{
  "num_hidden_layers": 9,
  "hidden_size": 256,
  "num_attention_heads": 8,
  "num_key_value_heads": 8,
  "head_dim": 64,
  "intermediate_size": 1024,
  "vocab_size": 2048,
  "hidden_act": "gelu",
  "norm": "layernorm",
  "norm_place": "pre",
  "norm_eps": 1e-05,
  "positions": "rope",
  "rope_theta": 1020.0,
  "rope_fraction": 0.5,
  "qk_norm": true,
  "attn_scale": 0.125,
  "bias": "none",
  "tie_word_embeddings": "early",
  "parallel_block": false,
  "extras": ["attention sinks", "value embeddings", "hashed n-gram embeddings", "weighted sums over earlier layers", "capped logits"],
  "init": "normal",
  "init_std_qkv": 0.0383,
  "init_std_o": 0.0,
  "init_std_up": 0.0383,
  "init_std_down": 0.0,
  "optimizer": "adamw",
  "learning_rate": 0.00203,
  "beta1": 0.9,
  "beta2": 0.99,
  "weight_decay": 0.14,
  "lr_head": 0.0179,
  "max_grad_norm": 0.5,
  "warmup_steps": 583,
  "schedule": "wsd",
  "decay_fraction": 0.739,
  "decay_shape": "linear",
  "final_lr_fraction": 0.0,
  "batch_tokens": [32768, 65536, 98304],
  "max_seq_len": 1024,
  "doc_mask": true,
  "train_tokens": 462900000,
  "max_steps": 7130,
  "dataset": "wikipedia_en"
}
Each number is 200 + 30 x the weight over the matrix's rms, rounded and kept within 0 to 999. Layers, rows and columns count from 0.

# layer 6 MLP down (transposed), 1024x256, rms 0.0978, rows 860-887, columns 0-127
224,192,194,197,192,178,215,228,190,229,240,216,178,166,236,256,213,166,204,200,164,255,234,224,169,251,199,179,206,190,239,202,186,188,210,220,200,130,156,190,192,207,208,201,237,196,218,229,222,211,223,221,212,212,187,204,207,217,231,177,196,253,207,245,181,221,230,160,191,197,180,194,179,241,165,218,181,240,151,221,204,150,203,221,237,207,175,188,162,192,211,250,196,237,230,223,207,122,191,202,211,201,188,215,172,223,186,270,215,189,147,169,219,195,182,200,168,201,176,196,158,176,214,200,186,215,208,194
189,213,181,268,238,187,208,243,129,193,220,214,243,195,266,198,186,245,186,201,232,179,196,215,203,165,190,203,174,244,233,242,238,167,213,144,183,197,218,211,183,209,174,277,215,203,231,168,167,205,236,244,233,263,160,264,294,258,194,211,147,230,212,162,219,195,179,160,217,178,174,209,197,193,185,267,190,137,178,174,162,152,234,157,255,186,263,166,239,138,226,211,192,214,218,211,201,209,230,183,215,177,238,151,227,199,183,216,226,194,194,229,203,241,195,167,171,203,187,204,182,144,215,181,163,235,212,203
203,132,205,186,204,234,180,201,146,196,212,223,231,251,250,219,174,202,221,159,163,140,204,196,181,242,168,238,205,242,200,182,192,203,236,189,192,195,148,229,236,181,178,156,182,216,199,205,237,248,165,188,244,233,222,181,249,247,229,219,219,198,221,181,221,189,186,191,185,158,205,191,204,193,202,247,219,174,186,224,170,226,209,276,213,234,206,189,240,228,237,253,242,254,197,159,232,201,193,277,213,163,195,266,205,197,168,232,183,243,246,207,241,173,158,195,223,188,195,231,258,211,239,196,270,218,204,162
236,207,189,201,251,200,225,210,167,195,224,254,243,148,215,199,211,219,242,166,188,180,216,183,163,178,222,231,192,144,183,222,182,214,203,200,189,194,191,185,210,209,201,204,198,211,193,211,196,220,208,168,206,196,207,182,118,182,198,209,200,227,195,149,140,184,166,189,174,225,197,194,209,174,235,213,221,213,214,186,190,215,165,161,218,184,167,190,180,179,236,199,197,201,211,220,202,191,214,227,174,180,201,223,201,243,228,196,221,230,177,205,215,214,209,230,180,190,199,184,182,190,169,189,186,179,213,148
226,158,200,187,170,206,202,216,184,225,240,239,191,187,184,180,206,229,146,194,241,204,200,183,216,155,221,180,202,197,144,188,171,189,197,173,198,208,162,224,137,202,204,215,165,185,214,252,246,247,197,204,260,236,204,174,171,216,210,198,214,161,167,220,144,215,247,195,197,182,224,225,232,193,204,221,217,189,216,232,152,245,146,203,205,217,190,187,147,154,245,236,205,193,197,163,196,163,181,197,171,179,144,150,199,176,212,202,212,194,213,151,236,215,180,222,253,195,153,273,166,229,201,208,238,270,209,226
211,143,238,207,215,203,187,241,195,186,222,177,228,196,165,207,183,180,179,222,201,256,162,223,173,215,206,186,271,192,195,208,200,199,203,188,184,198,227,249,154,153,194,204,240,181,174,162,236,165,163,235,178,199,260,163,191,205,210,159,209,189,217,149,191,206,209,209,234,162,224,188,199,139,247,196,196,201,159,196,179,209,228,167,226,203,212,238,189,183,228,203,198,203,167,223,197,229,197,217,213,260,217,229,153,232,205,266,219,158,170,188,192,136,207,199,215,172,253,184,240,195,197,157,173,226,153,181
183,127,209,159,172,231,167,139,207,236,157,196,184,217,178,135,204,221,197,205,215,146,161,214,190,182,251,226,195,204,199,210,159,170,152,230,205,254,230,161,215,251,158,182,213,252,200,173,196,251,235,160,221,136,230,181,195,189,239,198,230,183,193,179,210,244,180,218,208,187,153,195,195,204,216,195,219,211,195,221,172,159,191,225,265,162,193,205,264,202,177,228,187,234,205,232,181,213,203,176,151,208,266,177,216,132,196,268,226,211,186,223,194,174,172,171,181,184,192,200,240,208,220,211,209,126,265,216
144,208,229,212,238,191,207,172,188,215,204,230,267,191,202,191,186,210,213,170,214,226,200,230,183,236,216,234,203,223,213,148,191,166,215,193,207,241,203,167,183,165,215,160,190,209,247,167,200,214,208,228,213,248,177,178,138,217,179,223,210,156,199,208,213,202,159,247,205,246,172,228,170,213,165,177,214,193,195,238,232,183,184,174,206,199,204,196,183,196,173,118,149,208,170,235,234,180,179,170,165,210,210,168,224,190,230,199,193,186,259,163,195,248,190,192,215,171,251,195,136,213,241,232,157,264,137,194
205,228,198,223,204,194,194,209,154,190,172,209,221,227,175,199,189,180,206,220,157,172,211,187,215,164,272,215,181,227,211,220,192,115,196,173,255,203,144,219,177,201,215,269,186,202,160,215,182,217,188,161,192,240,189,160,270,170,228,200,189,202,279,217,176,216,231,219,199,204,221,191,197,202,186,178,213,200,191,151,188,228,186,189,192,192,199,199,194,178,176,202,205,168,175,240,243,211,266,176,222,193,251,191,225,218,204,223,182,179,178,259,187,208,239,245,196,208,238,203,154,179,193,148,177,195,192,202
263,238,282,250,193,187,215,158,239,235,184,214,171,223,194,175,261,156,222,209,179,228,171,215,281,201,232,207,203,210,158,253,202,195,202,220,227,214,207,187,187,204,167,201,237,206,226,202,206,198,225,144,182,128,226,182,196,173,164,265,172,202,275,220,82,182,175,217,196,220,202,201,171,212,233,193,212,199,242,211,220,159,174,171,211,119,153,203,167,204,190,213,165,208,232,212,223,237,180,220,229,236,148,156,225,245,135,222,183,254,186,169,209,190,178,167,256,157,210,211,164,196,226,230,174,193,205,226
216,186,233,226,222,240,231,186,164,199,217,196,217,181,190,200,161,192,188,199,209,171,209,195,160,188,191,194,184,205,174,190,173,205,186,157,215,171,193,226,219,222,195,198,193,249,228,158,215,165,185,152,190,180,188,183,180,213,187,216,223,212,207,195,16,185,153,205,178,222,191,180,225,216,202,230,218,181,260,165,217,204,218,186,177,232,231,196,191,167,215,176,191,173,162,227,182,201,195,220,200,171,189,199,238,235,173,163,198,225,225,168,170,239,182,188,250,263,215,164,164,202,222,178,152,184,165,206
160,175,217,148,219,218,217,199,189,199,208,219,209,215,222,247,191,205,180,199,180,189,171,240,211,236,206,194,193,207,234,178,169,160,191,156,190,194,191,195,207,180,118,186,245,250,200,202,167,183,196,211,216,175,237,214,178,183,206,212,228,208,211,158,133,171,188,223,241,187,193,222,183,177,198,192,175,186,190,172,227,178,193,213,218,209,209,227,173,216,172,230,218,253,256,177,203,226,150,212,231,199,212,249,184,236,173,217,169,203,221,228,200,237,209,123,143,244,217,155,231,198,230,209,251,206,182,205
211,217,228,271,234,163,176,223,215,202,169,212,178,206,216,151,210,174,188,221,259,194,228,202,207,224,214,227,187,194,200,173,239,102,188,201,155,167,278,162,150,191,170,220,193,207,178,157,140,234,171,166,218,207,174,201,226,235,240,200,227,255,201,192,217,154,266,194,163,211,214,194,202,231,180,202,152,150,199,164,183,185,209,216,129,152,198,217,204,160,224,210,213,167,234,177,240,177,222,221,219,193,248,220,228,201,189,228,188,174,156,160,201,197,151,172,214,202,240,193,173,217,197,155,180,173,225,208
250,225,198,210,205,173,196,156,174,197,222,224,231,239,182,183,188,102,179,198,197,222,169,184,184,186,208,187,213,177,198,205,199,213,176,192,182,256,181,206,213,212,211,198,170,190,192,233,255,168,156,244,236,205,248,194,134,226,180,201,193,176,170,206,218,239,213,263,209,192,252,242,240,176,151,251,185,241,241,143,217,231,192,192,195,205,221,164,196,201,198,212,239,186,154,189,195,203,212,203,208,193,205,213,161,169,198,170,196,205,253,210,184,187,164,203,187,222,177,201,208,158,208,226,237,170,169,207
186,177,275,194,243,237,223,213,193,201,242,212,181,253,175,163,243,158,194,160,202,214,249,153,199,180,188,201,209,238,246,152,252,165,229,191,240,173,204,205,186,211,232,223,196,137,153,164,254,214,152,198,246,222,161,166,160,209,146,200,146,221,213,177,186,176,203,227,239,186,201,240,186,109,201,217,193,227,171,237,148,230,194,172,195,275,192,189,220,218,208,215,187,149,211,176,221,237,195,213,173,290,161,165,193,203,205,244,222,177,220,165,233,221,212,223,204,234,253,228,214,269,263,188,198,195,193,244
260,239,247,184,228,155,190,197,154,253,181,173,129,205,193,203,174,234,208,177,168,178,192,211,174,150,196,159,192,190,156,190,226,148,173,145,191,214,244,272,237,164,191,182,201,170,215,192,196,344,181,215,204,240,214,173,247,163,255,206,200,184,213,199,249,120,177,197,194,186,268,223,257,145,233,234,244,183,195,234,184,234,218,205,141,163,182,233,194,196,225,202,169,180,177,153,204,158,175,181,202,151,255,214,196,175,205,260,197,173,163,157,140,215,232,240,227,194,231,222,180,204,175,209,226,208,166,169
189,242,229,215,196,215,202,210,222,206,127,202,234,256,188,233,188,212,217,208,236,113,265,168,174,184,180,226,224,168,168,210,225,110,193,276,284,194,129,255,206,182,266,228,192,125,170,228,205,244,244,304,206,200,190,236,226,171,201,224,182,186,172,196,178,213,164,231,165,157,156,193,292,216,199,277,214,233,219,183,182,259,156,217,210,155,186,189,180,202,287,212,168,202,195,192,253,148,170,157,243,230,254,200,239,219,166,169,220,177,208,199,240,257,197,217,191,168,191,165,233,190,176,187,175,203,193,273
193,159,212,209,220,202,182,185,208,193,198,157,194,186,185,201,195,183,155,188,180,216,236,202,189,201,181,245,222,199,219,167,183,181,202,203,191,187,209,221,182,201,229,172,185,194,227,231,242,151,190,225,222,195,205,174,145,207,218,213,183,194,165,197,190,189,130,168,216,251,221,186,183,223,217,213,178,231,166,203,278,164,208,198,209,170,241,238,191,192,193,194,186,249,203,234,177,192,215,208,219,157,244,231,170,202,215,187,170,236,173,192,197,189,174,231,193,234,214,173,227,195,189,192,191,215,145,192
208,177,185,200,205,182,226,212,168,151,193,243,234,188,147,190,206,167,184,225,184,196,199,199,224,167,246,184,197,217,198,200,192,206,197,249,172,223,175,184,217,247,195,227,210,250,203,161,216,240,227,161,213,230,208,228,202,215,199,187,259,207,196,239,197,207,230,216,207,161,189,166,200,194,200,193,216,223,180,200,233,217,201,241,223,194,172,160,231,187,211,226,204,218,202,286,184,201,206,152,225,185,209,204,223,181,130,272,162,194,200,203,209,213,202,223,141,201,199,203,189,174,174,175,190,187,219,211
175,137,175,190,188,146,195,208,204,195,163,225,247,216,226,248,181,186,227,194,200,209,220,181,219,192,97,187,164,166,176,163,228,284,246,185,209,193,232,186,214,226,202,186,175,237,239,199,227,232,231,202,200,211,200,230,203,170,205,198,202,253,215,213,244,201,184,226,200,171,200,221,199,203,197,209,213,190,134,218,191,235,206,186,239,236,248,173,180,199,209,107,192,174,193,227,218,214,171,237,213,213,249,193,234,194,172,176,186,187,188,183,218,215,248,214,218,185,211,180,150,215,212,165,171,217,185,208
188,203,189,216,175,206,164,224,235,216,205,218,190,213,267,228,208,206,191,213,263,144,153,190,225,174,213,181,154,268,235,129,191,180,208,199,189,182,215,136,173,211,239,166,234,215,188,178,221,156,210,209,264,235,186,208,191,234,149,203,226,233,260,233,258,184,198,168,165,107,147,203,198,174,191,197,224,192,174,263,147,229,165,200,217,165,234,160,204,156,194,178,176,181,168,188,231,207,201,220,218,256,221,201,248,176,266,179,191,220,174,167,235,246,204,202,244,129,213,153,117,177,198,222,251,183,221,225
167,217,165,216,161,186,124,186,243,219,189,184,162,236,157,250,219,183,200,190,182,166,284,201,191,213,194,237,194,235,178,243,225,164,203,216,195,176,153,156,185,188,165,249,237,222,174,198,170,223,172,246,219,209,191,196,180,164,195,211,175,163,127,198,266,207,201,199,243,183,166,247,186,252,193,143,143,224,237,233,213,159,225,260,206,229,199,219,211,202,178,229,213,218,210,201,207,225,135,168,232,232,182,198,217,168,190,233,175,192,218,239,202,192,222,149,246,191,203,165,217,155,164,157,147,209,230,212
134,249,190,192,199,210,183,204,214,219,192,190,196,216,185,225,205,177,189,188,203,182,230,190,231,187,136,147,187,240,183,223,193,201,227,163,188,220,175,155,199,190,195,174,179,232,249,221,209,181,176,192,175,240,209,185,204,201,167,172,221,159,230,190,237,224,176,183,207,234,204,164,245,229,190,151,194,260,200,192,222,205,207,211,231,208,200,158,192,161,215,187,176,156,241,188,183,184,144,144,203,216,172,183,221,230,158,229,225,187,240,190,211,204,175,200,223,183,177,201,228,202,172,183,117,191,173,239
188,202,162,219,189,221,212,205,177,217,207,229,157,249,226,185,167,166,228,238,226,190,222,175,169,153,126,209,217,201,206,251,206,176,221,236,203,238,144,263,207,227,173,198,147,174,200,229,214,224,168,246,216,162,184,230,237,198,181,197,179,187,183,230,259,170,210,219,232,253,201,186,230,198,222,226,173,155,173,143,239,190,159,228,79,208,206,181,207,241,159,210,189,226,251,215,203,150,146,200,241,174,225,208,160,218,210,269,178,189,199,177,193,234,234,144,263,217,159,155,210,175,228,224,140,194,224,190
197,180,226,160,203,218,193,204,229,205,165,178,174,185,231,157,223,182,197,202,154,151,181,227,244,187,273,195,175,220,191,188,235,220,227,175,208,181,211,219,215,231,212,192,201,199,190,190,207,143,200,193,177,230,208,214,238,221,218,203,182,192,223,199,147,191,197,205,198,239,160,233,221,205,210,202,205,251,192,236,156,184,201,217,206,174,175,219,160,199,197,203,188,194,165,202,227,189,185,241,158,209,203,178,180,212,239,197,212,232,169,205,232,214,142,206,218,198,228,232,177,175,212,236,216,225,174,220
145,154,229,201,240,206,174,224,194,235,215,223,212,137,184,192,230,230,192,135,228,237,220,133,161,199,192,228,252,215,174,205,208,182,235,211,205,180,225,186,161,187,208,197,165,199,190,198,231,208,205,241,177,238,169,186,162,224,161,244,201,200,210,252,193,184,160,215,211,220,216,197,203,201,198,236,186,172,191,171,156,249,230,190,206,206,213,188,229,229,210,179,232,197,198,195,226,149,202,194,173,192,171,196,197,183,243,154,155,183,236,181,210,170,212,226,179,186,178,129,210,247,204,193,227,195,160,207
249,198,268,161,234,202,248,210,219,194,197,263,163,226,184,181,215,210,259,192,200,191,169,225,238,161,208,215,195,171,189,203,194,179,168,206,201,209,105,224,216,195,204,195,264,186,234,172,190,166,248,160,162,215,227,175,195,205,170,195,226,251,157,224,24,146,160,232,207,188,247,156,180,209,200,238,197,229,267,238,208,199,192,196,229,175,189,230,144,171,213,194,186,202,187,199,193,167,176,215,212,200,145,218,217,223,189,208,213,228,191,190,185,174,185,185,205,212,216,229,184,214,197,215,175,200,198,211
249,213,194,120,262,144,182,207,163,224,176,196,230,221,162,228,210,173,206,218,185,228,176,244,194,185,223,189,193,196,245,193,221,137,165,228,166,180,175,225,179,207,184,252,235,161,184,202,197,178,252,235,186,257,198,220,211,204,200,219,198,179,284,194,178,217,193,164,180,198,164,205,181,254,210,202,193,240,174,159,173,196,252,224,157,199,227,206,196,174,215,158,197,231,194,212,185,201,210,204,250,175,164,173,147,201,286,195,231,219,210,242,204,232,226,194,159,198,228,220,173,197,219,182,160,168,193,199
# layer 6 MLP up, 1024x256, rms 0.098, rows 861-887, columns 0-127
192,199,178,167,216,167,241,204,160,175,179,211,178,185,272,197,255,196,238,136,190,181,230,177,262,164,164,228,253,258,156,178,175,167,194,181,176,169,150,177,221,196,200,228,223,205,169,206,209,238,230,211,186,230,169,175,226,146,209,202,197,198,265,256,188,257,164,196,204,210,243,192,153,206,192,237,195,184,186,175,125,155,210,163,222,203,192,199,239,225,220,182,220,212,223,167,215,163,210,218,218,184,260,183,213,144,217,185,185,199,242,231,176,188,174,162,203,187,244,168,135,179,181,238,213,221,226,169
205,213,132,216,229,221,176,225,200,173,215,213,225,217,216,190,161,214,232,187,293,226,212,171,145,214,147,218,237,214,169,173,205,160,157,222,230,201,199,214,171,153,194,188,203,204,146,221,209,214,175,245,233,228,177,191,185,188,218,189,194,192,123,210,218,207,273,182,237,186,184,191,156,233,208,237,238,176,203,187,197,213,199,216,189,204,238,198,230,198,204,247,203,201,180,197,200,189,199,204,233,144,172,229,219,162,195,163,229,212,182,212,186,206,149,213,203,195,243,243,197,228,178,242,187,250,229,209
202,172,228,160,162,181,171,215,200,187,229,179,228,173,186,230,207,211,219,161,150,215,179,254,229,211,150,176,191,169,195,227,134,156,231,198,198,198,196,242,232,208,202,228,181,200,196,190,198,168,179,249,206,206,233,190,208,183,208,222,173,210,221,155,267,159,218,166,169,194,196,203,207,181,258,208,180,204,210,182,152,250,150,192,245,219,195,198,222,200,253,222,200,178,205,172,200,130,187,155,184,204,212,176,182,242,203,180,175,191,208,212,204,193,226,204,179,184,176,195,170,175,139,171,201,189,177,171
259,214,192,225,235,213,189,152,189,182,230,208,238,180,247,169,236,243,237,181,193,151,179,162,219,195,191,213,201,193,195,198,198,199,155,173,246,201,212,163,238,225,228,161,171,224,258,151,180,229,186,184,235,188,222,199,200,174,150,239,218,202,224,190,204,215,236,194,171,172,198,189,161,211,204,255,187,231,200,202,209,183,168,217,148,197,193,165,193,227,223,179,169,206,173,164,182,182,203,151,183,196,189,193,208,192,254,204,142,155,186,182,179,168,213,200,218,243,195,180,220,213,200,212,215,174,166,209
180,222,174,218,174,204,183,204,189,211,170,171,216,150,181,199,223,191,183,205,252,191,143,192,199,209,139,234,167,217,227,255,201,198,207,200,187,181,193,214,207,207,211,235,174,205,199,175,190,230,230,196,150,164,239,209,174,161,175,268,239,202,189,213,224,208,167,168,214,163,193,230,234,204,201,188,188,208,183,226,232,208,260,158,225,254,234,205,206,223,222,197,164,189,224,136,175,191,206,129,188,214,216,173,213,199,207,178,243,214,186,219,223,167,174,207,178,196,206,214,155,175,240,255,159,175,218,195
175,175,221,155,234,177,125,171,238,211,206,181,190,230,176,178,203,189,229,168,235,191,185,181,220,231,140,209,238,151,222,164,143,189,205,181,190,167,154,207,234,197,185,240,181,225,178,174,163,204,220,140,171,177,200,181,179,159,217,177,232,153,218,188,219,229,243,239,207,275,175,148,172,186,217,179,229,195,225,213,228,181,193,241,215,192,250,225,134,264,240,190,229,186,179,209,196,210,152,189,237,225,192,205,235,156,178,194,191,212,263,184,199,132,153,191,218,235,235,203,193,190,220,171,210,207,200,165
183,173,212,158,178,176,168,148,230,183,186,153,202,178,177,197,188,233,187,211,244,215,206,220,188,178,225,210,226,173,223,146,162,159,201,163,172,189,206,208,157,219,194,178,166,247,162,193,174,243,165,185,228,174,154,145,236,150,247,216,182,132,242,151,235,189,220,212,248,216,213,169,186,171,204,197,203,195,257,217,235,220,153,174,225,225,180,193,195,195,238,209,198,219,235,187,154,211,159,211,162,182,202,211,199,174,251,236,232,206,164,197,213,170,223,205,214,167,229,223,148,167,249,213,236,238,145,183
192,206,181,177,212,181,158,203,224,225,260,246,188,188,230,263,161,187,244,206,159,271,186,206,191,135,200,178,220,214,147,214,202,165,130,203,259,162,146,182,151,189,210,157,215,210,165,190,144,200,191,186,145,186,169,171,173,208,144,171,242,206,198,200,208,173,247,185,248,186,273,206,163,236,232,187,160,162,254,235,243,225,255,249,168,213,249,231,207,216,164,159,197,158,138,176,209,231,241,172,214,222,250,164,250,191,210,237,189,179,140,213,188,205,227,205,163,212,189,233,241,188,187,245,205,209,250,179
184,285,206,230,176,166,149,151,225,183,209,180,227,178,208,216,257,238,211,203,175,191,175,185,237,201,194,131,226,188,198,246,144,197,168,214,241,245,206,214,176,215,210,197,213,201,129,187,204,171,242,215,239,163,301,152,172,261,238,251,218,204,171,205,207,221,180,202,196,221,175,204,173,198,266,214,209,256,192,205,233,197,185,182,155,198,236,188,193,213,176,194,170,240,150,188,161,257,189,207,204,222,211,206,227,235,184,233,234,272,158,204,124,197,184,126,214,168,248,218,207,226,208,179,186,208,206,203
179,165,145,226,188,175,179,205,191,164,221,212,243,206,217,146,227,219,260,185,197,231,189,234,218,196,184,192,271,230,204,230,197,172,195,188,239,227,199,139,169,177,202,125,194,247,238,218,183,183,182,220,197,133,264,173,194,215,203,208,217,195,185,182,173,166,222,168,236,265,221,184,181,178,244,206,185,175,217,185,149,222,210,252,211,204,194,212,208,211,214,207,176,208,241,211,237,152,174,198,180,143,160,212,205,103,215,246,216,181,238,200,155,201,171,201,190,175,128,203,204,255,156,233,171,278,254,200
249,161,186,168,148,209,190,194,140,121,246,223,223,173,186,203,213,214,270,138,209,143,215,206,170,184,133,197,209,179,207,221,155,197,178,169,249,182,204,209,250,198,224,189,145,152,224,182,231,234,184,212,215,195,261,195,204,179,157,226,211,232,214,220,209,166,199,164,182,186,227,181,152,164,238,213,204,243,228,198,172,208,180,206,201,215,212,228,206,222,250,151,212,209,159,206,220,145,213,115,235,252,147,203,154,213,259,189,170,178,215,236,196,211,222,220,274,190,238,172,226,241,224,176,201,171,210,209
218,188,193,206,225,185,193,197,184,218,246,209,220,271,184,266,191,194,195,224,181,227,160,203,183,158,161,236,213,188,201,170,175,187,209,191,241,173,141,180,193,215,221,189,158,258,169,176,184,184,225,152,224,187,150,179,233,201,149,235,205,157,197,200,235,155,216,153,188,185,209,261,192,203,204,206,128,214,224,194,167,207,246,227,131,202,206,195,198,211,228,208,207,181,169,223,190,193,161,233,205,235,217,211,198,207,143,256,221,174,166,216,216,259,173,201,262,285,160,255,197,206,143,194,187,192,239,189
236,197,179,194,203,209,142,138,188,167,145,188,197,151,187,175,193,208,177,180,198,191,189,168,164,175,149,253,170,155,282,201,179,202,202,192,192,190,181,166,179,233,166,185,186,172,201,206,193,226,154,206,216,178,197,188,219,230,212,259,176,181,224,167,273,184,179,193,199,221,238,128,188,240,260,182,228,189,227,172,148,266,176,195,234,212,241,188,189,224,241,183,258,227,144,247,168,170,170,217,200,219,187,220,213,206,196,242,193,241,224,192,159,224,198,189,177,237,233,190,196,173,203,161,172,216,198,161
132,197,209,165,193,186,227,176,176,182,244,235,225,165,203,182,132,212,203,171,214,226,208,204,250,187,166,173,241,198,183,143,209,193,192,125,195,204,211,185,184,227,245,217,174,199,217,198,244,189,247,194,241,142,223,182,217,154,205,248,142,258,193,189,199,230,192,209,228,222,215,183,199,174,204,253,158,187,260,264,169,207,164,223,268,273,189,215,190,229,219,158,198,249,194,178,177,141,201,214,157,203,175,156,222,207,154,175,213,194,215,192,203,211,230,237,250,246,225,150,187,214,240,235,231,260,213,164
168,183,216,175,226,179,223,160,210,199,219,202,248,152,137,213,300,224,252,214,204,191,226,259,187,195,225,190,203,166,219,177,136,125,188,141,179,232,207,236,225,205,263,245,155,224,191,131,195,261,198,218,178,240,177,161,195,204,161,181,180,246,194,219,238,173,200,149,229,188,161,153,206,178,218,213,192,165,225,221,189,233,193,200,209,223,173,180,203,221,184,138,213,225,220,243,179,216,206,214,174,161,194,210,192,252,161,194,182,223,198,216,187,228,218,173,209,197,221,213,154,159,209,295,195,216,184,174
158,214,168,147,187,147,189,198,174,96,132,184,209,193,219,202,212,214,191,269,214,242,176,148,190,223,181,207,190,207,230,181,155,158,160,200,192,190,208,232,206,252,206,195,163,211,163,244,235,199,216,188,217,159,190,247,160,181,231,217,238,127,170,138,226,200,207,226,229,193,225,230,190,156,208,214,198,213,236,252,210,226,199,224,195,249,182,209,184,222,237,187,190,253,248,169,219,158,198,221,151,207,194,226,165,169,167,133,204,172,164,214,223,160,160,143,138,140,159,172,205,205,177,255,188,212,174,249
148,157,168,199,236,212,127,164,246,212,231,217,232,188,203,202,229,221,213,128,199,205,193,159,210,222,187,168,214,205,185,187,183,200,167,222,215,194,216,184,160,167,201,197,225,193,161,189,180,175,189,120,190,193,201,162,191,236,237,189,231,201,208,160,251,197,216,189,265,194,173,170,228,240,184,197,174,201,222,176,157,199,178,191,211,224,264,203,208,206,195,153,217,167,196,221,207,246,222,215,206,165,229,210,198,191,206,226,185,214,170,207,203,247,208,195,164,211,228,179,177,162,187,241,219,230,206,182
219,201,210,190,179,204,135,183,229,172,178,150,210,205,233,181,234,188,238,142,194,213,183,233,193,172,158,217,255,186,175,222,178,154,185,178,142,198,236,186,229,251,215,205,216,230,215,182,277,217,233,215,211,223,157,188,245,201,166,188,278,204,204,187,205,209,240,202,221,220,185,211,225,197,259,182,184,162,211,240,140,233,160,191,217,198,216,229,191,201,211,201,188,219,193,263,191,180,219,190,151,166,215,220,176,202,207,224,159,148,191,237,181,222,158,218,165,186,167,189,198,247,135,185,211,252,202,138
222,187,119,186,232,226,211,157,170,183,209,188,230,166,184,171,197,225,183,207,211,187,152,137,204,233,158,173,185,229,220,264,133,198,133,173,279,190,167,213,218,170,216,165,197,186,204,209,206,246,203,241,231,161,229,256,214,175,220,233,209,219,161,206,225,230,274,143,235,207,235,150,182,196,191,176,219,184,213,182,138,218,184,212,158,222,208,192,218,209,210,170,184,192,209,193,192,267,202,209,160,212,221,180,173,211,217,151,193,175,205,197,138,147,194,204,183,180,194,230,197,200,197,189,201,204,178,189
199,221,201,232,167,218,214,227,222,211,268,201,191,218,173,181,265,183,241,110,193,174,221,206,263,207,195,232,219,243,268,198,182,208,176,179,159,139,147,169,194,197,223,173,206,187,212,176,185,173,203,206,240,162,204,206,214,228,163,197,221,202,217,282,184,167,291,164,192,156,177,184,141,170,228,266,194,240,194,202,171,179,222,184,221,205,210,211,199,211,217,209,167,192,229,245,179,172,205,201,199,231,267,156,203,203,209,240,157,173,191,234,180,149,204,232,223,145,223,238,169,179,256,209,201,207,209,219
136,182,161,192,169,169,182,172,239,191,226,197,262,192,167,195,176,174,195,193,174,236,238,141,220,162,155,250,224,134,194,171,173,210,222,180,260,191,216,192,156,193,196,167,167,155,163,233,148,258,204,211,225,214,205,219,236,241,174,202,171,173,226,165,216,202,213,195,190,215,206,209,182,162,231,218,188,227,245,245,221,193,217,225,218,233,219,151,165,237,211,232,204,230,208,190,192,229,200,205,189,233,173,215,198,237,176,260,184,203,192,213,241,152,186,237,199,166,209,235,253,191,231,205,229,178,194,220
174,185,147,165,223,293,136,170,296,167,223,163,172,208,215,234,223,197,263,167,243,183,163,202,166,198,153,150,227,182,220,195,174,183,136,205,253,182,202,223,184,184,189,189,212,176,182,234,191,197,168,217,188,222,176,147,220,197,154,180,213,171,187,198,230,179,177,196,228,220,253,185,181,152,190,165,215,190,229,173,207,212,168,241,191,216,242,174,225,188,160,205,159,157,201,195,198,195,155,180,211,257,164,183,223,234,198,244,229,203,202,191,242,213,209,226,219,254,179,180,191,197,148,224,136,220,172,226
214,211,143,182,218,180,255,148,188,190,198,198,214,198,207,219,154,193,186,209,198,264,177,232,186,152,198,157,214,250,186,175,198,200,177,124,222,158,168,202,172,209,167,240,215,159,194,211,198,184,224,171,213,186,183,218,164,148,193,249,226,170,130,221,240,220,216,185,218,178,171,186,194,199,221,179,218,236,187,199,189,212,189,213,210,208,164,180,175,184,216,170,146,264,260,249,230,185,203,227,200,169,202,162,180,160,191,259,234,202,208,280,208,209,202,233,215,189,175,224,178,170,180,234,215,225,200,146
224,219,187,169,161,203,222,223,160,189,202,227,199,201,181,171,183,254,180,226,178,220,145,213,236,211,250,197,213,233,178,230,202,182,173,221,219,168,187,196,220,174,207,173,216,202,217,179,150,184,184,165,121,242,239,184,161,198,180,161,228,211,170,219,262,226,207,152,216,197,193,171,183,196,195,262,161,191,186,163,228,241,229,191,158,212,195,145,175,187,206,234,195,203,180,191,215,201,225,183,153,148,208,189,184,205,163,156,172,163,195,237,199,231,182,178,172,207,160,212,202,226,179,167,170,176,207,163
195,237,185,174,193,193,121,175,150,165,164,191,229,205,235,133,190,170,216,176,211,193,208,232,243,213,166,183,188,189,215,240,138,185,154,221,198,228,156,219,245,185,170,118,192,218,241,181,146,235,224,206,277,196,184,212,219,223,221,186,226,195,195,252,225,211,229,133,241,153,239,173,223,200,209,176,210,216,198,201,200,178,169,176,225,235,185,194,213,183,226,216,203,179,195,220,202,234,197,186,198,171,242,211,179,193,180,183,211,205,163,195,198,167,224,185,183,193,235,250,192,216,199,202,199,199,175,166
195,208,213,229,184,208,175,245,183,243,186,184,226,189,236,248,213,200,236,193,207,188,177,221,212,181,184,207,229,162,205,186,188,165,204,196,168,199,193,157,181,218,233,188,252,220,161,173,212,199,223,178,234,136,213,111,168,173,151,244,153,236,189,210,190,230,198,203,210,247,213,181,151,231,208,220,147,267,222,197,234,198,252,216,222,204,209,162,247,197,221,229,175,219,237,249,147,214,252,181,214,176,205,201,212,165,203,241,246,220,154,202,174,161,233,124,223,218,157,206,215,141,189,263,160,190,198,209
218,207,154,143,159,161,187,114,152,203,222,217,192,234,222,205,205,238,209,136,159,162,189,195,260,229,151,174,219,186,220,223,185,147,140,208,209,172,228,202,205,218,206,219,226,168,189,235,184,185,258,185,281,176,239,199,199,208,169,184,235,229,106,232,199,210,214,176,236,205,199,214,189,187,212,175,190,160,191,195,222,219,254,215,188,210,194,224,148,242,158,256,166,196,202,193,179,168,197,141,223,194,200,135,157,228,187,194,180,174,229,265,171,208,209,122,205,213,172,192,174,214,172,170,213,144,210,157